Part of a small language model's weights.
Size: 24 layers, width 128, 4 heads of 32, MLP 512 tanh GELU, 4.96M parameters.
Architecture: LayerNorm before each block, learned positions, biases, tied embeddings.
Training: a variant of SOAP for these matrices, 139M tokens, 2120 steps.
Each number is 500 + 40 x the weight over its row's rms, rounded and kept within 0 to 999. Layers, rows and columns count from 0. Numbers have three digits each. The size before them is the row's rms in percent of the matrix's.

# up: layer 4 MLP up, 512x128, rms 0.165, rows 321-345, columns 0-127
# down: layer 4 MLP down (transposed), 512x128, rms 0.144, rows 321-344, columns 0-127
up321 110:562517449453486455510532459545583514502494449408537500488496454479511526513491528454468537521529505476483488474535430516537534487580497434503423612502496504491461579473503559550570537510474567552525491441479487508464487485501517467504597506481571503532465523560476521515480573475493574528580489503481454455465493444539488554432527462454491456536487443548445495504512516484563535491504
down321 108:533439496526486441444460495451470531469490455457558499533522456444526603571521438563559449439490541425487451491537545572538529531521450511460510453533512550473484537503518587469525455515525529470486528498505490524449454502534506530478511512435516536528479404526432524423512542499557482519548507481547512522550545486483479480482548417458500468508477444494524613483459515505520483539513
up322 088:524481482564537584495485595501487484509511458481506586491526558461493555502523460565523452452522507475479464502495462533458509493569424467577511485465545490431449530453511466584495504507460484517440554488518538436443536536581523495517470503499483561494465504460455523425469546524527483523506439463588552498513531436476482507532500469493455583485527445504407505495453549450470504515462
down322 103:473468497519544504462491474543551525445448424536521506522555481475582593473548493487498529577510529472490463482519403454481493473470456515469504457486458434557425427496530472420503505543511448522458558489469561492493486479500432451496537498445445500507501527476542521445501496489468501488479460510438450543468476507471488415492568557484439530492576470539466474556505582566537486459476
up323 091:521510449478523538501512544460468502474549457520592483483539532500498508482510502432561436513467521485589520552484404519498526457517486422486536544500503549454507515484551593529493437472483538497411443514451492484520556539479446569475557532511454586508462507494470480515494507452570472453515480483508531516581460495466472462534527492513464516455449631522450495500447494464557479513514
down323 096:614518585440510521480465464495508486529484458546478593546459562523569505521501412447490507520481489472497500530437498493583431447500437449461495508447414495430472484507592466481537547482496583523487484539503465491516542494483467552488530446455467497461417522540553485536519499516490508537481484506497502468489520562581510446547481497505503492410514479525523528556458518500547521543504
up324 100:502415507544514494491486470496466511483489495470504531538550546488535455555489508416526420503460454500507556473462421530426565444537518521566523497500530482510493465443446483465505529492500493519547558545555518553479539497483534503541439498571521505532442550566566505518474497494555512521609435503440469459507473537492429595459566468496489587493462472492502535444507517541481451528541
down324 108:455415494551575558405489462458477564499524496489476469577515500515532508477513517511538524488469556504528580491593489559530478485467511477502502510534476489492540496421426464511530450535454484534514460427595476589501515465462535538535482446446501472481426547599540543535460507467530452445529519528524490478495567562512505536499482471474502484553464472494508471506481525491492452521588
up325 066:490474471523507539528567436505518461530553505438518526538458516496575569511459495502506494504538545519430554466534515542458482515503497489471487412468476430511472614483577518483479475527456457484568447454534528520620486422522470504457463510442507529490521552472488444482547500455532517540519479480502475516573532549477508513525488550475561445578547493500500493509477463499424484524600
down325 077:502513493451468476531458530547421496490435534493524500500563468485493507521504507501443455553401463444521447591489515520491480560500557518557510496544490527590554424506474434535530543494546510496419466458461465489462523528431492579500529539521529542487470551542526517482471521544551526491481435568481518530503497513514560461428458502456493520491415523542519485457474593491530496485415
up326 097:429491511497507479498497415524497478504511489483496501515524410455550529555504495498524457507512479513491437436483417487506511528583534490503470413437485515474505459475487447472473560489503468462491589566566449517483460445491528437525519454454438544435487544546515557523469526479461471498476492528578591415498490492474571512526566554470453513493513504452526449500478561463497582539461
down326 102:512587539480489575520527509472533436500459537530452524419502551503449499436462475520514455509459505465532553469400513426444540511513515598490488523507521560492541515461519588437470495474528463494490493507488458478489510468491516455551603491494497527436522447508507526459479455479492496499572534492509499574500477507548597460460520467460512506472469576547517470479414466509564533534544
up327 077:409469479537498523471463576498497539547525487512456560496486505495464533495426523495464468526490385492566478576489492551471493519471513568504549514472508516489500435506574497529526520523554458488504460494471538464540408409503415429540503512473387509533512551479488420463480447539501458562492470452556538552528504510504542550492523472493510548503520573514421484510466523497464503493494
down327 088:498430483567520494523566528495547534561481533523493472470505484484470498538474564521546458500500528508523426579507484456426549435561504503439504444513516462467446533493505521470477503463400484495461519469434550478469522552565411511504493479489494482494455455488457525513487510512484455463502566496438454480453432454360552538508552524552571538453490544493499473492530516482490473466569
up328 104:475505552442504543576509567526420506463511536452517468451521441441519502512569555468423524455484505503545489494571513510528452482557496479498524485510520460449452480531565450419520495463526560500440513554500470427507466524545529421525457498489458484557541501455505511529551470483492523579579486468426520486497468440495468493511527468482427447461469472481444518548466471418482523467565
down328 097:466500559512521552501485516559583475538477502532487554509504460549512473572524444422435512517477463511468472504445456496487485557504514534556501470478497501534498549555452491421502450600541481441620498491484486484502529512401568507536527497510525472444471492499454437506536526522486492495433541494530519445527528432501543513542490460532469616535484484488523468512500421486549538569514
up329 114:515539552607556573494501471515512537501481439459446491535494460543533520458512600483533476465502523485522503459528495480484577512521534467564522540491483496499490555476481521488487538490526419625519563418522525459469447489518530516533529502541555562515517475447471524493430567556478453526492495505546513466470509468502554520497535432540489476506437524468485480392481446469549547454541
down329 101:526548509517552483471504517477481499535517529508424429472534476520497471481530510516481504509557507484464453484530541502488464457467549540490459384508480480533488513495503507506480515522456496511537505453542524438503439486438563489492561468464546556536518540560515582462465571611542482441479457465483497406436559533565430440417542486497513422457501417531490457481489534509537515491543
up330 090:553515421494511512487508441492543522493535469531525528487479498543436531520511488534495479461500500489453474437413435538475594521522504531493502499427468529466478513460435483512432526517396494488498506517467434504562485553431528552529493531539513574536421471492461519507533500554499507394479494505513544558522455503488499490456504567461531572487498522477531412449541568474433578476481
down330 093:611476471481480443506479411519459494440441490465492424455464565505502437504543491500529521432476471473465462503484522510536525551545462486525457466513529485469527439463535543454458528583540496532519580501455424501513498522482479528512477497480418452586456599509458504471436528462479474467527573517511546474492516458439493448538465491597506502479523510514546512491511579531530487472519
up331 066:528552533483510523537453544470450572545479469524561516545494593459539482551595491541540499528453440523485477532475544475477520546499459480432409450469512540512458455450415495502442480554469506564461476509497419546524540457482578433495478434487499460417535493512490458498516500534509399480524536513529482462492516509524504474470473442576490567503459518507489526459568492527516519485502
down331 083:542483445491546498447466489494490538527553520409507486443480500509460532456506501470499493479549626517477425514441485506567464511527488416535496524456503561510545544444425448478513501439537497475476488533447542470486496519487494519476570537523438529512435494425508494432466530477425452456524541499474489527505454534499552535533529462547548586526552520482442522528457443458549499574517
up332 098:468441456583492466458422523521499525439564537510546510533495473537638539553479384468504457512486568462581516493508445455496465533449511507499488575522519448523479489444491520497496430449476496509541523488529560566456492548498470466451463448549462519466435498543484503522579513492511522463529471515453492522525557452528542517489474456512546516469524475470507515534509470551458485548565
down332 094:500492556447477462562496435534477546501455468467460464579500508459496468532490586513485608514488525500471412475508525496539501550481601483583512504512556508395527480456527523511477512507511492438553536450430429494486547481573578483513511482521490514515544502454517543512510541559501539514509483457557517519524453483449506477494480589481514537497503547578520441518548580499488490460482
up333 086:514513443565535512541497497497540415508422485496471417561471518437518509523514506588541497524472568607544434450505525468482520528501575461473516479444433541562475547481472496501532505415499469517437549445493487511499545506556484433489535446455544518459459489526546506534501490565470525437469532481482491518562574480481490525462501487572544491574479466447496514467540499512497452536548
down333 097:502570457538430524555512476514505469455506511474515461511591476418507475548504519502515418503527524443521560445504491532539513460436474533496511504491435557509525524552444521524558420498589461442539529499509541534494534467561463439403497460505523518521528496463387497439490488550573464528512466472559538547475455452456523458481449469488507486472491447505453484507521441538482505503440
up334 107:504532481566485535530478558502512504423496460405509432573451474480534549465472504515517497447546504509451562460497552524532547465497562411455488487542532480424520440531532537408501570556480547544472540519491428504445504495516498516564455525543484519509526422493493499436505491482484505458426525503578482558442533453465526494465472495561507456520447515424490516487480455476476535552471
down334 099:518512521563534483536467555440450471483458483537519560583468434507512486478532486511498563587541459565413540543522508498461524489486495419464437515468560524541509530498563551479554486530468470462543553523529497459539439454471542456526480490463502458541537441585490583541555519540484503482403501525524549519525508480472473500495515410469513500543562554485538540481502435499537477527515
up335 101:473584509532543488552473483527512431451523520533474541498531542491525556500478461507593496492477484479467522529497542516415508554531524493512433529472506535484500520414514517440486486465485473384539491536451494422466483515496550482490613381478496533461512537478481508486556526443507498488561483506527592483474456425541497557488475515488482506552464495531456497503460466490512562588464
down335 098:463507533500509425477554498558508510497509495580546517520528519530558435436547530502479526513424518446536518460556515547497479529538541476449532526424497566388525543516507413483476481470509433527465468555515508432506463507442471506503556431492513475569554476459526479429480499507551583609497481545548484502554514452527499510515470468500513509542505427498474449505473475506516424521485
up336 093:490530524424496500487485480522547485525497484453469462433528434541433448438475449481486534472588519490536393421521548468536471492484548466485484539443508503480508518442550452522535548569544456510521549473551409459382497580463525485531498475480535555505492443483503513574514496480494487470515450538500548547497491536488471557489503472522525484437478545469459457476515478561524576540502
down336 099:508504414454484471530535532485504498587531488513560424507435511527483492508547554510485477458573488480502507483487502545450424438519518512472561560506547513476526479439536540550592507519555568505524524432464458516535425523508511474449492527592497453524507489477512511499452486479494509543547416506539550588475463475485448494441469454473529462480569495436510474497528471470407531449470
up337 104:537446534548463507496473562484481547518583505502542515475473490445514499506468442482525473555489461500547507502568489581558424423461430513496506525467505548468499524491541503526531551543419509497476485471465571493585523535507427523546432439444454467501469445444482490459472469476511454475462470550543479527479455567506519466539567537442450539569445434542520534478445505487495468546532
down337 110:464564557516468501509582530521493544573502487494472493536506438485536511563502526454493506474475511537471508475413423402448453492458434472463551423534549467503472541450479479519453540545562544589611496516487461478468536508536461474539524516521522482459482458500471531503510544354566463507501521489472530521555479463502534468517525471522547533493535467528489502525494519481505442489446
up338 083:450472527462621451534493556477533518556487502488478476504526476527467524484479547515520516453451484500517539511586506558500553545613513523501494524454453548476571456542531495589478447485488531556461567494577542514538522521507465543507480479438487483521462543533444464534495458479586564502508492566527449517464464465541510505498435560490493487544441420529490541482517520525467510583482
down338 087:489576471496495557529523442518482450460433423474546533505508473458457557498475519445444471519533507471451485492481486428534453511511563495537511572456441525565499490448518586456507519450549530435536437477465485447489525513487533492463561545599477426489494574489573468481508485501455482483445452461558471413499496502471486518492489441475469446527485457528536482419469498449548508483490
up339 103:543460488471503535507495489502463419537529517568499517424523539455466460541513573490557435478506410502523432459505503539398531488493552536503567463509468494460503490554501609506475519556518531490562494517510469445522460549485505535559519526516552465579480492465501492418506468537552425485488480481533452475494500520456546480458515483452503492485505506463400424470492454414466504508448
down339 100:479529527528528487529531540495455588492534522495473533492420496544513468530534507551512485522509550493513530477503600489466505468480467537473434467417512501561527453485429494521531467510425511489495476537601514483528481431528476496454504445465522486475452631496466548599526473437469447434470457543511590589485495482502511487539516521526502525487437474534547479487477557559472501512507
up340 105:498589557517450556527488433517476469539533512395511492477470556502580451510468531432526442455448517513470521506527548566483536533470572453462554531559467497529532557452464471522480497461526589449435577527537560524444445539471534482527553521447539534525500490511440516480409471473473513490537495487545506480492517528461465533486501459532470490580502584491478508498513459524507493449525
down340 102:520507516519505530451477433452462570540507526512477546448526509451534442422559490438503493490490459493439511521550523494532489495489540489518541568499453447514411518493537484508515554503496483507502466534531573450468467452499534520423487560489427481537485565485508522559404555447497528567527525493520567497460518530533482446561453437390452544572483490522544515542456542517538520476472
up341 107:510465465512496462425507497526525555418507478519485587494456490469509436520426503472468508476534452481517491492505547462394545425548507479546484498558509540570468483515502516513441604490564491501505503473526506453561484490462477510487585453464468503496448465503507445533555447519537475469538513503464448492490485535522450572518483449573482553480485465422542561549502461530563565567491
down341 110:471496457553567493556565535528526515479483504500556510486499501481451465477544479554444481509540429572551483531495532461485514487497498534472522513513474484552501532504485542529452483491563511556520430426448546443527491493483478521483492507533443555530517538470526437528530466511472410447523457517497437525522504453414454481351509510459542527442535516520456548531503433419535534424496
up342 081:531540503466520495457469561400496534547523466526425519543584490488512449484505449516547443473479528468425426497561520457517460550484541476445453512513461486552532484478451546547503562482485527478490442475493392514472495496533419497523499491519520541491510538489515487490576443544561524489418496509506536486530382559452407440531553513507479487526456464515503521475522525510495517477551
down342 090:464473506535557479482392483509484506508510536490471484485465495508514533482465514501472500500476567491498493441498532559463491440496469505563503513553473431500504454519533465507508468463528477509475533455508569453466453529423480577513407434499447545489487479461531614445537460486552432481520474562533485514430504518546527490449478539467526519560455592485453553407529515450504440518433
up343 114:551482462513478525586502472533522519497522471473491545479533521527510478442373523587471475576483506520535470384546486504534529446462512442594464539506484468531477545500479503522557519517525531528450451489551483495441571533413493485518534520480458471438443507478554529480515485463516494514450551558545490493491449513443502449521487506514594511508494523504521569533421488490443479441471
down343 100:458585483517485461532514497532483496534512518550526517557506492507515417491564474537423491454583516517502482540482512501546468482466503505472457522569478496492497461475457501435500544489511539442471469495492530454456479524533495541489482495548585499451532457637530542515523467521449511545526425476438399496447551480515527512537437459599529440543457524465478483468547441467512502436530
up344 083:494557520496483554512503456541482521507560439438542487473437481499446490532567560541508539522551507485528423464451542467476475479508433541477491475508458500496516535380497433550533517497548481522479505473541486448512537549539495464548503516452451527437473478469468469529469421472511505500510525573518454547502521484498483565504486442453541493521562513577558480551485538556449454549622
down344 086:552530550534546488456530525647548506514582487555468591447512519487526486543461493521494576446509454551525538506483506497470529449409559498557506537525494441596515486509452526477476546532538523483454468505470503495510473455560562477505487536478523548491506509530472511470488524504476573505452522531470465571525401507485496543489516557511534465503504479501510501610473428454509494493485
up345 089:442569497506453521516508488531547524534498558478565571478573472573515506522531589553494481525528547493488464480539483502462539458520542554502472461487451460502508452430500519418463472472541522535469480545558542465543440518446515615483472510481551415497471515407504459479465440487460527524521487486550503483568487506483551477532467549593502511518563500529592519502538475507534524475496